{"d_mlp": 1792, "norm": "layernorm", "norm_eps": 1e-05, "rope_base": 10000.0, "qk_norm": false, "init": "normal", "optimizer": "muon", "lr": 0.00902, "doc_mask": true}
Each number is 500 + 50 x the weight over its row's rms, rounded and kept within 0 to 999. Layers, rows and columns count from 0. Numbers have three digits each. The size before them is the row's rms in percent of the matrix's.

# layer 4 MLP down (transposed), 1792x448, rms 0.0217, rows 1612-1674, columns 224-335
105:572594427577432527531480434565457438517502493557544464523501575504506510513547601499518473533507500404564577444583530566469546549482434532462501423485542507552500494546419483522485570545466445448452546394576553497537525482496556477522503414468533518427438469501671528518435427496466513506500497562441453538494460489528470536481508501427
052:570508531531506469591564402529467469484507483467422511520551572572530551470608519548478547527547499454546591484472569446394577508450600448473452483417434519512352465528506496499550482420479561479497502462482546436450500483485474531459472534506501465491506473558509585383383492487526524522469521554576525576535422570422516483491526602551
100:451458562477438520422356541491601430548544496504480488432535338474464523484488495459482515442518511372480505508531523494566483572550529571577410511463477421547447422510541520470493590431508463480488499554541458495435486497501457573547401515439477548509526527473480615555466446552502522484466489555474457524434528632572478490569453464553
128:435408453517461489536494461502486494416492509634634486433521481521429490452549488459571500512515570393489560396468502534540583561557552516527510539441479502491536550587569496450503634473454468513468519462484483465516489504536562470440541462443475552511581461456561431492528572605463438519452484462527435557515548448467462497644558524467
148:570519455509531470403511468432482473594566543415546545511484424503523509476504425532458514483502431561465456551516543551526542558482500450488426526479545566542584424558457522522558529501531404565496497514496566510508539492607451465493557440501583580576523440489456557513485551520456419499573408527579477631477448390498470537528529481579
128:480545422554529481478485502505428429421493445507499450499486553447450553462446518596545471441464536596562470455511536549473567479492485516425438498475438533445532519414636452526529394449596482598536384497542509529507398474472504438519544554506556528485457485465552410470563519501557528487461537497419538455442410526550555493390595432520
072:514494487463482486550490451562573511523453550565503476598523416453513492513387540407587518526514548473489476468520499531512550571387472507441598474580529517488474456436557407491478582514442487495506452512466506506474486508511482423521571465500525515548482560422517531496519462461529441507569504492540514522451577488567498511483594514569
120:502519471529446585543439508455522532576524531424521452489455543520509468532533550377494487460468501469484449445521428479574451411548541564583551448479554502455491533443495516468405536479601467464477496358499498419481541435452535415525485526462577487464448551517467463534564386504426487596483490565454445564479467511517462423448561545476
090:484558457484495451517504553467476527482593578415479412507491479474457476379391490529575507526467503557539472489472494455428471493442572518396525501564475578449554475517552435538532485465506514543593540414545450432480418613463528436624504547569521496473496513480547482492599550490505448531644453474498478505416479423478487450581483499498
104:446531522578515422443443539502549518480449586553508497597509543510542527388448434585543513421526436584485462567542515483563482513629479514518486560454436427454577509510480512406493516457397438581512429489510510464587499544506510581603450503494473545606503556433457510461471423546486480514525554463446530560423493492462465577432488568531
118:494459479451504485518514604582451480617532480526591479486491463447482493411477516475551549474468572449514458546516551577495540548466472444536512529491517491518482465490501487535531389488457583499547496575434472511517498608533507403528499475520441497440373511430515527451552531421515436596477627475628487466524497477512530469517461534473
109:446489454510466538522580564567409523545513629560452486503447582443492522454504514474606487420440480493459458423475440511578468457520461523392430582416528434526462428478507464554545476472584537509493485604506512505474486463497489446516403544501399513482544535538354487550470541501511424510545491521421477474465417611533562516418523509507
091:459441544534459542504495585504542458424447535437488573569423552437462481555528557523511506456449495575444572483463532445454476498468417541529588492389565550572536471591516510508494489492489479504513411486475495489473467479471465538509482511549595445453507596494516626502584548478486389462440380544470491409618507500571545481485531482478
084:380444470421546480421475446466533552511422414459529534517512543518526488450591602444502470457572549426503538513493573456504487507510458511462509485445429554494547564533432598521481462471399484462565518444525391450562451401506506517436526553489515513444416418420478450420547488465541477479456508474622512508424457561560517493596519518534
078:408417456499519559586462461520401437510572464509436546495542476524513475439570506430539453531491543560436478514514418544566504546513581538556499503431467530568436478558406539571499542482473494496660447514503532522539434615487563397460563522531443543504486432459515485565588468522557533421390457541510527512509498519521503487588466498421
091:533526534474510524552422521484488402471412468494543499406575508556504513453468485526434522520612555488556467526534484460563510483501495518517492437577501462531406571524427461510560395484490471506398565475473424536418493453561420502558516542499446529506545505523511488527522553430462503458564414501462527475458517382585487468463582586561
084:600450550436617551526425528403537493495524520524546468483484532456469494400535472555450589501448524439558457461574587476552504433450468527547474448481561439414459490570476573509472482472556545481501517558409471476489514493497511594424516454509509484557563632568462457556518495494468561482565493525491532388445498411487468438504512489504
097:463541515573416541524537596495480460485421541505564526482548543501440391521547463524473495448523476541502552547418511435419480431484528446506612437562551466500610498546448527427496649532504552415476483452457519549487422554481497466479501496527593467433512549437501488575511542536503480446463458544526449546453563475555514478525482466497
079:466544510545601523535384487457444495508528495554509486557543553560550494560509383518568550565549468466512590584518516552501457438473456539526464457446479416497465519507525540540465484477505517467585556489429491495461485569501539587504519535550410531495474459565468482598535491512468519540474435463464548461495430410466455451446525478537
093:468500477542452481460502527374532532416490510465490532547571466345479536525549402487553461475507532485460546527495592428588558494508522528513441487513491532464551513529515460411472468505544461537503536522491532517536585470567541558604476479491396462532498368471526519524508405581443446553495453473576538540448624384489584517370543531493
080:394396402546455524478476439580544526506493562574625510490499524572429435536478492420508634551500592504476439497536507531545473559470489589470541488511447540530568545442455420431574470574511532522511389421555454454478538495440457459495502528517500548489518573523512515557639455469589532488504560427472518594508527534532489479460562493515
087:478540402492378453448487503476481467583440520526569498379473535395508538441459471538426561486483508518437571600518555446556551484541468505408461531542437491502464457528427440481411441527506594470593598522476459444472443484495512545540549504484471503538490479433483462520543550512467549560470433538466477416498455501553499500450441551493
114:544515467439532491574445450436515507527524509475459601572515570510461500565508556494507589527501465473492486429440538552436565519464535572466508556429524501522498506556473494583441487554564514455449578537485491458542432425526586497534581569470530495565524454518467501495455484460484469486575469455410557504444444489416526425516487441514
125:544494539483526465472478466411550543613489476518499523598559569538536497536486551415474507492497480446512564508518499535388490556534439471527518518445596504489490496513470454600443447472458538447505546507570472449471448454510505459475618448437444401554592512435499552536626502482580432457420498424445407490478498464480540557441426514440
095:485387550495455634503417550546518443540549521497493495458475540455501428487459519584500472498546443523461477522420472501468544480426482493491552545493506446568464556509550504593497494510536497475505501486498458534466498510561510472540415543531548575540398426468516503518470460540538534494519431525446554497549522526492565533540480528586
136:514406535474464575473529510551440523556567557503442456471469530597531549409587539443414469590512474503510439572546487529539490403437500427500466567489436472538490538417485522592449444512480488664606498526498494458451502447535551523549505422522522477547450464531467436576488494417523501497472475543513489423512461513479474445559461475436
093:504481476460490571401537423467537485525520482476450436585544441568549460485592423534520583516468554544511473491573451420546422482572443546456492497606425468555505496527475613538545489517522529405497517503559528473517447582520450592460474557414540585482493448481480572539574462410513517475534490467540509490558449496467497450519446445509
072:545557541573515491521416442509499449550363490514449463472526463555501490424592519473518509511541464562500549473592537385571461503533465496502521419465507441499508410406537498450550433454480542523408556447457420503476538519463519486514393491686459506584446592648500488567473456454525539457455516460455545516473490485490529501406448454434
082:437490540441465543486527438456563541409520529469435495602516521503417535532579429515549522401499466451582556549497523533500530545531443391470479584452524436504586573563557447538477521460551467549470454526478506454398494487434479495478505505562533531493617471456500427509414465495528468386421519502410514488520517540535498512385473511498
150:476498496477426398481589526430426576552448436522541444435525470486485500587487593590461469615574456436607527479421434522576434507470536513512520445427557543541442486440446521479476579507480546518558621504540481497461583427493520425547484516394494537489430551472448515455486553457494506460512560540411529463482499563504412498541505506439
035:551605557636362570606525466507467632494508537428468556474515548385523608461521458478361492555501497550554554512527531440424439513457482536495375432471445459442459538464498541495595442506522521454513399502541488474487429501455450498501534553494559522485521456602476449482423549578498511412467627483474459478601449495483409509449531507477
082:475495511478505582485405499459509492515575614430513443464507486520610582403532406548542451545544342571541532593515533514531488536522585446492454488520592516449523538536465515542508466476435432564569489487469523538501450515482454439522525558466515538446483484523492456481544546510507513472497491508564463519534502476500441451453491475423
131:511438424433490458477533581521426444570565538482508538484485489442461515433578532573497493511421493462537417568478480470499558461532508532555547473545493501455504478582486452477555412485485519477479532478456494546481493487559495448557528531460526492597521562468560504400521466515544427455397526538551411480472487503569446482516553558482
091:594501571401392488474465481517449461505483534515468596582501513480535579439513488593575517369530498545529518485453532515451539504557448590509485488515512505487465454524574522572466564553506518515525560473518531459475519493544478558457507504534471417487504505408521514554464431490446420433529581510510530490488482444509451626497490494477
112:384402511562535474491516529477501568462480519420543625488440501444553500528460548563558480601498595520469464457506506559540461525440416489427526549503494589471506535467515449481466552514475543479532387458489500502501577456436530518371509389417516439531492517425426578565470588473507552596490549558353483450535507567523515490508508541644
091:441485511447428498417545528501436538591590449550524562510489415501534472582431541475402494506434518527489477515536483538453503495529516490478477514521454389457445396444555419443506504512509610562480408583476467494521387506611456476564443545513477607554591396524448480458481435529495412470544515468435429468497506525415428509433504469424
134:689503359552452448462454509442511548487455526505471613483507405526504493531547522481591428547519591471512482480502502487513462556504523531416457508496540508525421508519506573482543517537473496422446472513522471527506510549439556571457472550394430516497499423490471486442462535510466527509416506538498525556465565453473531559556437494531
067:443474450523517464425472432384479545542529610550563476599464526498538557551561410587448436512513536552562428468468456423484507469399524492580505526519572413534468439550498525485422594498446460525476473490533520426529553503522513523418395525509497514546504535487521503523467467445583480483510546529482583504532562454531474575520463477497
062:577579538520478593482484528583496492454542496549523493463504485496507586469516500584546527465572419502558463599426527455569505472516544491451455453503533436473433473347459410446491544476518511560524584543528523482475536486437498485472469510498570611480480459573573385540458386609507541575429506526440541424520513522578568493574567488424
092:520501492501570433560512447522462437475492561524554443469541529527429490443497475465506467515423475477519587425621521477463446504466559529509489551460572548440589400529541434530464561539469428430405506488424510556493572529466529475568499598555483531411510445597504513591507529478456563460555474448608440458409457413566489563534443471569
090:505544529474445504446499523558423539461405535489549530487449502527521494595510440529446461556475540520565497400539415486553596416504521521572529449455504454532549422445485448435463576525564489465452526572476448474451436484521498549529494568549595500488538518474555483468502469471584553535545565552477480510469574459484508448551486487480
054:555568538519485561615508488515396587483454448456451492568571514482511590508442511535481533533505544499452527564505503505521435572535426505510424505451455557476474475523486540604566505480428505439459475564502516454418476554518439497522530507489490563474461472539499421451404539546499534441484457468417529515622502479482424548520485480484
062:507465544455471502539356505505494505471479544411489551544540465537557442493494463449445472535555465497455523481543521427516400552505514531518522407558566534470455540443548519434580504456539547566445518507565491545446443529474471612519454436458566582457464508504510437492512589549476547407434466420498508369482454510507632486529501526524
125:558488443432591522560489540405480480519549497440567483397428456449511595525466490475432557516475580508539450549471459589489461445537493540429449561536456427443436467455483486547442484580523498507461568453482512521438511474468513505529433480518462494614457513396444532531526409524550474512467421494470443569525470505511462552465528496554
118:589490480473417511486505455468418483491469512506490415505499496464444494518534573516479475494473495451602465472509527490502467495527527532415482503517492435509517447483522480365591401534458451498461547544571549550527518508515530498470465396469431481406507449490581484475448520483596517390612478494534462551526408479547412453443455589496
084:481541587422541580538489442513419515503455569504493457513509512571521594437458442536568556575496506496479475564513470578479629521542540525431502538424495482539479540435519500519507398466446517531458539531475466461493485391510496415488463455485566499384500462511499486478497583471505605628453477489435517499528538466541464461474477512499
099:565453567562500459529532420564496557498492455557562519473506502421446474457571486574416460524559465512511543476431600524546591535473495495516564510545620448445490538506437602482579486545448489495583512538507478531504461624483519488546439467450560474555489568446519474555525429555441513561476536512440506494586501493456408481574594433514
086:500410551585518473516413524498519433487538510541518517482470421454497534441511487498501453463431465461430583445571535478513456535515512449335401523444473531499428421385545473522495449481463464531524544545484527463524548594618478518529461485559504509398464528544500434537455481488486591539518492443445458452529434557526493485574530416480
061:462540540526426480502506420548489515424481501500478538502454507507440598516559454619451505560431492537506533521532535493506503509497416445528526449470445476486426453425498490446504491563529512483468465482526520495572427539638488496527447497489472533411460499589437351480452563544469538561575521501478571483500504460537500528462525518520
071:465427479462586501514552574471529540482515464564547340482425436515556599490510428546527573546521505464496458583465548509473483515417465489570551563492522495465558497454511469629513482420501512599488528411462530528564516533455498447430471389506500518433473458523502468583500412514530527548426507636620460505531524449490493548478503455599
109:525546455499559599375564517511603488530563480466452527531599452566491477494519469533419474557504436436587567513476478588539466489531492558540555509566572494428521494523465509551518418490476484439559468526441503496469451491532597597520497495519512454533538505432506432528501545578443474520394499521501419497559490438451565545496560564403
103:431513464553511449523513453467446452547485546525535546417588513448542419548494546442458516551533567584517499448445519553532510510518466453443416533538458538530465653465399509521480603518509441511477566506453457562485496528504524559544596541448551482484570486517483512470541459427508459502466467475489627498463518431527470567491485526502
090:552572554440568533488458502483466522538438520416470537532536472556470525584481521489444502575569517438432480476446496453496501544489480489608509489530540479416501475551537370473435582552574466508542554447471477509508551501510462564576457498546477538502427547466481566527557439511547416555456544485478452512402474513490497442540537567508
092:412536538425495463481468386445522557493563423483469578510375561565546466520456557543493549484567441494481409406429451555511401473553484485464570555514518511537432513453361541554522574493469485550571423491477486407525524439492524448458521432477464514500453510491499546448478557497427511563438535524582560493472456504501443539463399446548
143:514482520505518593490481562477627602405558551499555557442444485546508470501443539539539517531556490496570464465498458520508514470472524595443457505476438449519526428520537438445476584499562516480497569462547494580492433480492469400424467523474490510574440478491510375485544522504532532562387522595511492477383563521560528535493486483516
113:465437476554383477493559554535527451398548590521510422505460542607521536522488412594557481465509635540536368508464478458477466616535598453581540550529422526484595590560517491531436525541462566534393411469493501514463421455508541516530492465546469521508490481498500470612562497582441531509530511535505542459552449427417552497566477545476
043:553583603604440598511535471493529536511489495505455534543544504480477546419431402488409485578471493465464501510550489597431455464530503521525521468491475408454457425480512536445614514489450482574485521565416479571454469562531517476510516554567512495636584511544501501415491558472495558451576602441530443488517405485521563617426522527516
113:445481486543547472488597444543448495524516531470530532530451507502484456474500454558622500476534457397453477438511469513513505490528533598640491495436493645503500571491512602508458551458498560601567532489654497520482519410537520448462536462514506595528423436439427467552416535491546506485451463468463544512502584512481593449487510588368
117:489443476421490505503568491527519484560588518509531513519524481496443582516471456477514522549543502508395487487394514626527454578480491423567616516518513498568437494397561456531565517498478420438496479447525510498606511479569554491549408478458466561541490452533493469499475449489470415566523429501502507571521531512480491544472440506564
108:471538462449538485491514502572397361490411454493453460484526499479536515511494511460630470528529518498511478478518539438508469537524488449429509460534451519488486552564446589481432512494537459550455495485455487496531511486477557490532542455559510442468497551485564451430596548515512470519545581438585492470529523628576534571508506500452
125:484469527489535539367461513562537505664520531482536527599464552499444536548430547524475625479497435549449529494566418512560539520537492460495474522467484575550477547445465499492539389545495480503517441481448558504415508548567499499567508450535491499350489522455491455529406582472514595485584576630494563544491439509528473500545557398504
174:501539432477489496477553522508473442544508523557563501427466522504476504503518513467597516600464414484480602586472478454422366488522450505433564556502512561569606531597485537432510552589540423480580387440523475543465446589519411513505400514466488435545492517538487507561543509516515375464552544454543430535452472483502477461534494610478
113:494433444609445545553609501547388512456536489560451539502553508479522464460592492508538492577485491550559475380540438514535484602501535537604438474580507520483502434485624596456510508464539548480546526494541474504506475483568383477445620520460513445513538489428618574521581586553482469394466540534383538472502553470597528440458513420549
# layer 4 MLP up, 1792x448, rms 0.0627, rows 1613-1674, columns 224-335
052:448512487555505578609596512484463494368531485524557474378497574591561586488517638471571530509537564509471500399457482551585510556490410442593563470447465467475473413510491530453533451379414413473513428454516480465487559466471527483516543490480564492552508441488436519461529648413504558494397537554557448534545500473569582621519489527452
098:549527509506441490477443436567549524420496512530508403413621429586525512586412547452545538461440483466414558497586450422603571530474503364453443512499522509512534457496529412484523533448462456526467480523506567433391489567524460552516335586567538494475492463483469512468455552546421464453474463505486421530515442454464464536486511510497
125:559561521514493518461519463508504565426499470604485423541505455475580504518520538532505412380594529441441519450453481399395544501421530466537474471572457502489461608478501536508432620512439555599522515506520534519531451459498513408473538568470505434571521471416454436467491473520463472548484508492491568588521544493460522504518470503463
137:482539430573468469456529527397547574459466489476402517528427474513538464478482488469427525538454499576488522535543542546432530444479506525567528562516600480496577487509419493565519467499476538402456556502575459422465551528526526613474625522508563574471620498500520504491433702552456553632467490508502534484505521523386438525485567558572
134:460519448478422402506529512527565604453460393435489513473467478484425463521534430570526524525534492614450467561433475423481524508469496600530467527447517515513555528554585402481543564554557480436525504506502542469456493514452452527482422496590494548501528438571461393472456451478489496549553530542502451583553519515433486520517447501593
075:468476545555457566504545528448480517492523459427488490394516527475562565515509445568497480425554453576525515539487504555522477410647516471526440573521512494508553497596475515481570433490553475465498434524577447479473502509528507597502445497545525538443506514529475534502506573512425484484491532478505454489519424528542469488524447482573
123:465524519453455504509499595501464505450533453424420562570542484530434582504522483573482407535514468579524474528536548533537526507432514593494529491504491438370594446466472496574525552531553475509553508485438527519478525565483453640492571441481485477571442605586412407453489440525424480431518399465507477427441479510491487519482500497455
089:513536497573426463527485513494460551494532512530516495558532509572546494428424485598505532438449518602502496516482436518493515541454494472443452466579535571492528464473500426482569475462501531589598460492537410481348493539522436516488531501532404558501480570485405535572618495569483453419566481573456542539409533517402495411539474455526
102:461529525466533533452532566506465466557454514537496486570491494482493404403405497469455475481530417623424499514493470537467454622460393522533468457523467483471550446535521533528514506426422492463564435455513495488501498468480342550522487509466453512602485580473530472533478562467436447406428552499547515514536461477437514464492465390476
122:501603462454561571482573468526528480404539580632490441474566460569540564449482612576476487515511509457556509498486453498537512526488489482537467514534490494444531470493488450486565583504509495640486541436479481402445449503361467503452593485512446484492498504481508546445390546454497563479539503510428548481410465519465514541513476537507
115:450451389509419414551470583483577608471571421558577472567525556630576497553501485596574480584520515468462505531506545554495462567499495468480505465491456487550411523425478473512439454452516477440550487560481498544603470434526498452458488451492505448490432501507617503459482443573607535475471557405490546554584449502395552378543502484464
089:546493432460558449470496452487456489534440501493581500506623458453470502525529558493454438525453465549519443492494481506532542534539559382484556482517501447461540491546500525517525533493504540505543547449476490372486490561550510453503510509576483541574492412538503448511504559421606553535451494486461467569486475491505516460488570504513
079:493464522551485567520485486508477528498528473527504411473483449482541431419534426572445438453495449504534506491504513515460484490489575623463479504476502502545574608490477603459514573537524540432528515466509559504419515580450465450434414572548539579334516457492542495580532541422475468436430480472613430433542439539441371483535513528525
083:485532452484595504489487547571512557508445527535513447606459497487566480515562556588485487500497489537517460513491474488496448426479454422555461454432533528486474449451469529530524449457476563542572503519503446456570450547534525525427518530613517467574419444531523470482453439518543439528456528444483419505482448517498502582580478429512
097:584569598499554469523476484472517459529466522450511374568464483578508478505459500613458481535414477452524530502463509584488543543631471522462501578441557490423449553522483497455521416440535516498466452543523540404582430611429457453603442530438549528496511450446572488475412476496516522464481514503582498544502483506430555400430471455522
090:412523420567388479487531422592441493461360440384468529492472470471533494542521445506518487485503494512489499528433505509459506575519613502435484528483484547519563570478483445491586485590482457565428461487568479477446481511452482358534480506456432621466460387446468499437420462478561485554464443504435435596481488482487491567506526492483
094:531502462507472441502528425409523468539463494612491554506496433385551492534458520457461505524446518467540470593483554525345423456514494510469481513567566429474487460447546457520498461476570536473490545404512565471532524511473472414501507497481493459587498483451523559558470438444500450400447474552522461437510528452586486549489522445538
078:403558465479526474466461588512436535424488519494424489596578515573498493469545453520529514497486539480555450546497487606505486558480517385572468431550459487576502486467497585522512459510519405525597573488447532440490447533471417504453437513512429492536513373547565536566527481473542456504441517538414519468532456526480442404472573464546
098:487656510482554487453457488520426458389480546513499568511466480564400509469477536535384491588459533486534554571490493536423562533513566588514515458486448516501601413471541599390521448450540522510541484448532539472451431468470495500543467502549536467498512482416500481576469445458457478594563562499524498533509455456482443520469421481474
086:461528578515504420553466512477505512515428471449418425556539436468555491578526447518454426481461492523576492556491506478528461523471486506436461571598522421494390442474505420496487503470512403551536521474474543548465410525599478565406448493579478496495460392475592499495511545505442478541527491516597475498487493498509507483497463500460
086:561488474517531488499360549496584396480423530479511472354477465401502496464393491483432467513427500547451593533471481557420504484543420458491521445555466506541620543457541561527532486475564485469502497604473442409427473503507499502495550505481483532529441530459438467552464577517493423511533417575401530481479577562505472534486477407528
105:511563485546504554538405499450534593463504534510541532556449552518483472587494450574523524539480510477461403420427467532449547482455434440517541468476519479514453518492498379574495566521574575466435538516454502439584518491514535546466504541480491452540518486524387522560377396559601502450419418430340482478510568531509648459472465455445
129:521477480489473539644381481491553482332488476494517490409493470534548499501587511488508547546469447470462547570465526457452436569540405530557486460428428422508466539476562488580547515489536409513473538444422454534475484430538516449520527498497485510535555622529516477442563501508492515473682433502534453444588503534527436509534530510577
094:500441476525444536502351517489432486467544450441453520539558525434498524451496449514564515519536503468417491572500531622604524507410437480554530485551514456558456371499539579508453430515576514402422490543524511541568527543527461481546521436524563481458424512435410593505484484454592584484518509446424483541596511396475532459460504418538
136:543596479450437537416447547516500436542443510414481534442496474512464511540528455552452498456511553503453499625487487572531477509560453517488488494446522469501475517534506449509642514581555582615549479519536560400481456558436506489566424489535497464462500507501489409427405473521490475559564500488481447348544458495479464580516461500489
087:509524537524543523378551446490410568520578463485465501502529448494501484441489435503555672490550492498546507455459468505501451466597499526532510478556375562437571568539436498530521418507520517355639621470494556467451410652542420551453457446522423488530505512447492457497573478476504565534582487495516512500591564469451434515512544459585
069:499408488457511423416496562569448545492498502493549600451499524518481525590473451491452448513480478510515507554432500487520523618578507452522414509488497510519573561504485505469480516582523467492527508556569520488443569603442451493464502397495473508461567448441456497415558553587471444543438567524494527612434482514530474502439583441493
081:467534533567416487436537511538558568498551458514499480444557451471509591421475497428530543508530389463551521502468482444473472521465451443543430428463487459373507554501540431500367495497460501517535565477493474467392545446473514499449493542469543472424592537464467449545456529542504454459479568539456517460517483542543549547463482476454
150:464489454513509425526539486588449567534490481426489460459573477667525456573510616514508526497510544572546445447442493487576515495524597408541476408412504512489514501495558519465512622562500495554495569527479470521397527471525522458520509569545519513491458484427571498443450605494377492553434529503504580442540445571443471470530489482514
024:512538447593459471493469502528519581525498490544477459553575488499501560458464442540452466522539502564479539452453493448482450509444510568542363509476444452442491506454522520437578427569543518422470499520496577495556495578481483525448471478441464439485523505478457515480578557526463547470422461537473475396623494471456518479498524564440
087:460556562489413493503539514504565498553470481565507465492445507548501446530553542446438490466595617409435445417490504490564413450503487536516593486448470508472489470432555392392478501591581487493456519527573522445540567439484470468500452502487502545514526473598437354488485514547490514589489448482466456546502575495502513611485505510518
119:529475489466521551477578439532366423523492538474611480516437529474516471495532434473406481438494530468498394576487496512446476533475534470579478457551485467494515454495523567476468378475520513434492493441445493484575516453585389443522432561559528496555462462407456527498469512511505494490481527576555474450560428453507473455546560524575
085:512516493435524504501521514475476532482560535553492551457553514466505543406507427597621568431520487550495530515434586457512533459474387577573507503520490521488469398501507567490514516581497580604559547495440569537499408476472473429491377529477560361497509543508476463462434405506438413501462504546508506521448542465578435627544495432476
120:590567450448511501460509502512464426470513428486554509480595438494603495498451508449556482446491421520479493508559496552493463536494547566566431573540530435487361484526558596440522455554494519600465454463477493547439424511507564452520538484445468514632480497465532510489446568506526547472424450416547439550490497453482473424493478488351
088:503454536549458623584354638478472546451509504462493454464532424545459530524435512440489504404431603455535475442528476472487605494539421398625557484567472433522436511423536565508500453550536561466510365499382475339555446462520415456420514516506490515458498440471463543428493424579528488436427558430486463471538525441518541540484624493475
136:428549448529501496476485554468542542467517476603497431566429440424537489593545451499452477522467594546549526477518411467488532494508494507537485471558531489502440566490524471554538586495465466498544453508482379572550460497366469546516457573469555518510573509520431515489453531457503490486459516502525575544515503437513566512555441481486
071:523488481575426501483521560577561502474466370489481479444507533506429500514449474445515496494458512390475563558465457594547548459547512499430471453546392588502478508465498517450548382497543505468589450532466506516424472422475463531513522390514475548531531529519495512561517484444446526539517517532588394511435489543416501509432586502483
066:439462408520460432495525524429530575458390518409471491512517479540438470521577529504586539565524537528472534399481472581440529461464506467554536450515460522540583576560515494541541497512557488464449427550506393485564444481540500520466492497455464522441539470517453473516482579453581585359476462371487434533481612529455534438425410512545
097:488485442428538588505487572473614491419474520537541528470490520500509531590513484516553505390525543533451451460412568502545462435434442510516457507490547457514594529540484509434446502504493472586575390569585458436521504433613414591462479500485481498555438583512532433437553468595613454484413582622509489426472583588459445511505563473406
094:611452504519489542523554524442484518522516473539479561471465480518454531533406667539505479473534538487522484419436473509514489501505494438421381513490528476499542546537442488569522526414532418565559455550547438527505424515515457585466473460397494453563524538524513513513558431544496582447463522490534504488443540545432512517449449450595
043:500553497443508528543479529541473566512452521517452438538531477481487532485420470527456499489451590525494498556518512440584386556534545554550435570534457440525443529546513504509471461509433530458492488569520503437455508518488353528538507651477500488509485456465484507491476546548476565505577406487548556437616504527499436489574473464480
059:526494581558552509466394495500454473493465506456454525517437455460569461490485355450378457526546484450473571410480521509539476527551546498562568571566490516428535576476525587392607443514534496598413498558489489435539453484499426526457483520491487506470560481482521544557452423615472570548488512464536549443481500440438569598497463507506
123:456458556548343421481434500515425491414414508470542442509598546569531464503476477487550495523479439544415505509525454499596535499416555468570502432434539609458598478586471450463579557567480459567521526454560467365544476519526425504518525525510554614417483465560564465503467586519462468506442586453524500518451461576409391444509359518493
120:491494469505459554458417539405488414477459593601408460479523436521414547505505515452490435514521548463516553480550530534454441457521465459551494495423523474442469351510527512513553388533473477526484528503523622516525465486416501517519455466530498484470518471462428484578513461567535564427493547496554443478441547495475433497469474551504
086:414632526516446535532550501516434571509496444448458470490479485517430519429499500464541534493497470510544587506521454560492541493506486451542452559485484480378544501514475482551504535416481549545490566524451431380505441399533475478502350531519443464465528433587496460441530447476506489599530434503484569515452604477494538574478502455486
100:504478533539519434623495554418562515380456486594462426495577441500536533508546435494470406537498530589578568492526508521547501452447491489530425490596502467558520500515482458554592487496556481439475467472457454452504445556457531578515567500525498549495595432408361582547422563481501498503484412499438477480567527394511448465556496438422
093:509521422447459516494543471566490527546476504534495458545527524521480476535492525495566522492591525552529472552464461519567564530519533523625597475563530520500559617544488475491553528518568561431442452507510510551488463438387468505480524456461500476554506449442518619462515498475464408433479501484485526551475566491487513473468494543541
059:560544501486536507457512559496443511405491562535546484614485569427562452505557458490488563493442449558512510429510599480495457553511532506515526457488462367499431435442504504397552483496465493468572443554506548504607534509550487501465520471508415507455595504533549451479433589472412539495503528481483639487531532461463515473496530428472
068:505543370493528534442480574501536491554554507500487478462499398506503454445498359556506543460495568467538538549480446542488449468492463525568443515568526442485440505450533451511498382453494530526557514472469543469532367523446493460558524504492393517425476484521504427543467479546459558450448554470390380482423526469420428455471515474505
109:515537491467391458486433467473557462529510550585564482549592499500549512504488458559417569496459420436475548524448498605498423550529573491531486552528535437520518489476506524455522443523476471465461447510477523460408462443511576530528499456460429367510462506451553367489440475581513517502480489537513461497548509458446531477513546524405
102:632458505620529496420431557456548417403488472483428451542422503490498437429497452452434440479422484406442545520543483489446535587527601627571491477485421479540574453419488494491509359497421540434581548513495479436498494467492503593476535391530460558435494512531517553528403621527527623512576466439491497461584436543518455496489522511525
087:439485521534499507403520459377503489444539511494557449535486448462528513488445461487483590472541526459533552427468525560570409428486542386494497470499427475523442454397487521457450547487508457506428554597540611528493562352502478425571527531468502479468437457471496610443434523484555481537502478488509579494482531478493590611506474481534
097:624548619573461509428503431423437496494507401615497550574552550503530483523507438532431473469553522522541460430492474492547487550522469487434484499532440501504509430557515459526449539411498463583502502532499452499512546580585496594445481483416510493550565442483379424464500509459472530489593523507468523538488573539543514540440461554436
150:523483504550521506623441519517508521489522562426524558453500501526520471443556425518524354545567426484452462551552460500447551535466566517441518466497469456490473472524509579501510523531538497472520579422476515560564439393475502411430484460450428481541447590480502417551492482488525507466470532542485537442531392496524522506555408411555
108:396502473599442545524501568541456516341503522512406431532532492488460452442589460580577507534527582388536412512451574436506510482519512503538552453456567551507485481433567437492442454578529518481411558515481504512544445432482539503564513468539492486448547485530543520555530440524465466484515514545434476469581548482489459510524489510504
040:479516584491444403552487472461517461473408495520523456521524494476483516465539521560488499525586425509491500433456475515424517558539459395548448575541503463515351445517501483492548532531536506489474407453472458602548501397459507442472590506441461455516502526484421441487540541510509446449416481597433508485484426431462565581478579432476
118:589534546546495506542496531480426582440425608546470506369401415504558475515515498599442483535479501445559438579500522472423505517474473463376467497436468463435519448490426476495445521454524521441523471526575537495484492513557427490555389493524464514472497481473534448546595442498531522516618552507506440530484468551535491499528535463519
126:395537518499402525550515524510509517416522512553576588468446463539479418435450569551409531476602510537487498516566567431434502413479533494491530544547437610454559523511399509470574616453607499482562478464525512448559472602473519460446405453498565512604576590461445458446433457537495460555457514460508515585459509568530406470514478533537
107:496556504543453452517485448512421542386562537438535458458609492500562528562575510466467463410460480606465531621541443501513463515509576562512562413499444516474572557472566469555631468469545502488522503455493507453445459521496425525524463413647561553477556531478492530490519491522436486469519584494499466492470376479494461421578455547526
122:532526485426374447540492475506605418470540576466528458531502532460545512418487543503472522526476456523486420513393522485515518478512551518455575457436467564456513498487435488626504342433472501510591604499441612455511517449594436485431515564503409521504455446449467480545384562475581526485436479567416519453504537487515483542455534291531
167:499541415463467623616423516478521521410415577533488511426441567479521527586514518551474524538482554444454502484454476505488397552482456521482578536469459507597550419527498531415563567508507506506623443466566523468533558507484491504464586459472494464537462541470527489576453585482444436442447539500440577547422565460412490518524577526570
108:547475589520532507537475441578484551553530467529463498408527469469565605450485469558566490528511466505472398436598586470497467519567501545519505425482465538463486580551554556452516500517416499575443507395533561500470428461529438433432537518481541487489560485426486569450542468550507378495434599523402434559507489461585509516515517378492